From a checkpoint of a small transformer trained on Wikipedia: 2.78M parameters.
Each number is 500 + 25 x the weight over its row's rms, rounded and kept within 0 to 999. Layers, rows and columns count from 0. Numbers have three digits each. The size before them is the row's rms in percent of the matrix's.

# layer 4 attention output (transposed), 128x160, rms 0.0767, rows 47-63,111-127, columns 120-159
095:536512546522478492496439534512499514521480519497474520512482466469492513490548503543499471486503477551457515556464503532
096:468550510535495479485524518517499501490489453506515510526531541544492491505504457518534508518538519477512477482500463498
097:516506510478498511469491516514490491535499493527502512532521495478461495499458507480520522494444507489532562484494498500
092:517485460488551501495514492507502474534504556520486554527498481504517481550505502492511474492488494490519478487473504508
104:491515492498576514520501526541503516510501528487466508532511483480511513531494537520515518470505516501501541469481496532
086:481484603509512523535499484493517501500519479536465483490477469500465516508488533480525463482480489497504476468474526491
108:521463485499543501517512482526497481533515506501563495514497523503496520461529497500531437482511457487435495502480504511
096:521486572493513524509497495471539499522486450496521488490517469487480521526493530498498479462520481475461512453501528512
101:490451467482546510488517485495469495479515521490520497495481518487516530474487495511530498528493506505505536555535472484
103:491533506506514516499525559518499482476456503494508496505541460515513522495539545525521493534467511477496465528512494515
093:562491463512529533534557485465518468521504505480509532480506504519501488504571521506483479486491481472508513458502494478
104:497531429495513436459555497543495511529486532519487528552506459541495457547514497486509472493526517482508490491475461508
094:505490444509511479466471502521518554527518500489521495545518515436498515491493472500463483478465507514490507504528516561
083:502496472522485431485478458493500535473478480524496492499493494483500524498469497491492496532538485486473551509461521484
093:552473499484524480466453526530503516534484516471553517535491521470511501509491489501501482497512475464477545516518534544
091:475512501492500527536527480434517484523516490537522501478515477482510514483545512487536502498510530497508468450507527472
099:496514534501509505491516535515514483501493486530510507452516450516500514482483448518511487515532470556490493500458508506
100:545529483500483486472472506441507534493531477517442531497514472515500496486538525500475528473464502519523469489458516518
096:449525519519513477466497562478489531487496482542505491488507527551503512473493479490536530498542518505532519504496464525
100:514527489523485532481511510549524485505481491508488476550496518457480438500476455496512480492492549489492516452552502467
098:506485500500525512500509483514511504558509508534478508517516473524564503514501501443529491488476514506491483519496504535
090:494515533453502501527484505492528534513489519481482538484508529482473496497492508494502516496505523441500494478491507501
094:483459579516502479494477489488487512494495492485461515490489502535477561489508537498505486447495464510501497483505507498
111:505488469470559507500530478512471447526526508537522479517494497526483529500506504474539509517487465503440512510480522510
104:510501514490504507514451472520487487505487479490538518484489506505459537519493532550486520477477484494466499480503517486
110:436465513482529533462522511490480477525547476481530505548508509499480526502489492508530530521494479508519523542526488507
103:552542501497504532512498514463490486503473505498483502554518463518524510526531542520500525534453532444518447524503491499
090:529492535504516525510551508479510450529525529479530492499485537502482499493526494521540517506490514485508520523480502496
104:548522464486490453487528523507526559545470553540488494532487489545516428528506483479509509495525525490476494493495473521
107:461484469501505464497473529508521501509488504470533509546503498488477504496523494503470493492487482527501527490517540486
096:523504472536494450481481483468514504522469507479487513500491493538514499519485479479454532494469478449487514479485489483
107:501468510507535505464471513498476494514475472473590511523483489464494548531510499517502507500521488495495496516482503513
101:487517541489491522515516523487492495480523519526504423492515465530517482490513509503516523514523541488547457513481531490
101:524501468506489522517543502488505462509513442527530500449480468493521558472519463502497517501473479561501485489443484513
# layer 4 attention value, 64x160, rms 0.0787, rows 48-63, columns 120-159
093:504512479577516477508492509478479507508521517531500500507490473477491499553519509466488511479491502467540477479535490512
096:490520524501518535521546465488535491500473488479443497490515522547568468482505537508522510517493525517488509504496570511
095:507528523522476509453475468510541487470475502542511513483508495552538536525481472525507528511483475536513513536528468536
097:499505498489484503511512528500495504489471458509455528521540513472458503483519513512435482537494501487531485521551488502
088:502459498512504517451480525479485512490469502511483503525514486519490511456499484456493513485534493539501512501504473505
110:507460503458505474496484523501493490474534494511515507492503521526519518490542512531504514543519500556520514512507545512
098:494500519464510498439487499478488521510497507480470527453501497489474517493519519505501489485486520530520509533524497495
103:510468505437501498490506486505474487539496513516543482518515561477496491516534493513530539536509540475475529499488483503
103:529505486500487480520507534475484499496443528497535486524528470477485505523545495513510535535457541513497509467517520498
092:477507513496484485504487484498474481524558489463529519495459540473489499523518479545518527482502500471460500532462514503
103:533514508513513501490504513512545498483529489499521558483492453531536530545509494507481531546462534455539511511480487543
099:481494476490470508537492495483478508531483507504477522498491509547492506483493553499470463514522474467528481515464527486
089:519485497520537503545505521529471526506548495489551498456524463482486472526515468478487500516467497509474503459471481506
099:508507499507519524510490490503494509482515433509528529526503526521442427496484497498512500521488542521479468501504515502
101:474541495539456485457545445437537519468509540501496461564481523477500478482501488531491521521482516472534483533462490477
104:511548458533515538489478490493474472462522532505476519513546460501465531517495527507533495467476520573506513512483439502
# layer 4 MLP gate, 448x160, rms 0.0762, rows 0-5, columns 120-159
093:526513498518508519470533495502496488512470490510526459511481461537457496511542459526526495507521511485513497496476473490
101:502514578469538511495481518523476506463496534479515453476491501524482495471517521519522514513458516515521484480506510488
083:541521493529487493487450503462504553489485488503498506489488491541520530498529526525528484452509516458498477491475547506
096:502515504492476508515527497493499494480511552493459433490444515531479471514538532495506472486500478470488475469494535464
096:508532490465486478467499530468529508500490528531520505507528493458466484505508510528494539476520468511524486497531490473
100:464458533503493478472523515499500452508487518439527503495450502520446528461529477499539489483511512510467533508518462508
# layer 4 MLP up, 448x160, rms 0.0741, rows 0-5, columns 120-159
096:484479540510500465531480459512513517490492499515462517539513518499491498500496548464516505500530479499426524479499508512
100:544538500500526472518517517501455480484520520493531479552493508468494472526537510518496507484499540517518522467550501491
088:482529474465480455505524511505513521441451545489482517544467495517482498497542488520563489453551558497488514504507470484
091:467485538482500460537478496526504494509525458476532548473503499494483536519492477525504545472494515477491509518507482506
092:470524528464515506515473487461505494470452518523521510503528531514497525464496518502540550461528460450472515468496490465
091:503510492481525521556502503498490507478458498535443485526493492501541484569523546494472491521449492493516446490489515485
# layer 4 MLP down (transposed), 448x160, rms 0.0723, rows 0-5, columns 120-159
095:507499505494521525527523470514538516524482499496473523502525489482477496521495530542523511506549518491472507532507488526
098:508512471494465496485487493523492528508445515500431511535492524522484495511470529464481475478529495502496490472503524528
084:520525545537468554489462499485530517520506438493522468483498498510535479508495481512442536484507517479512486454449541470
099:502492503491486443545524515537516539494487546512479517463495513535491483502544497556528520466537520467487498489488508491
093:524494488531479496506498520524492525500578509509461479484533493422498460498465499512455450511494516523505481488536494535
096:467437495493511482540510499493481471532488534493459495521469509497505514430513463512521504482485509553486474515493436510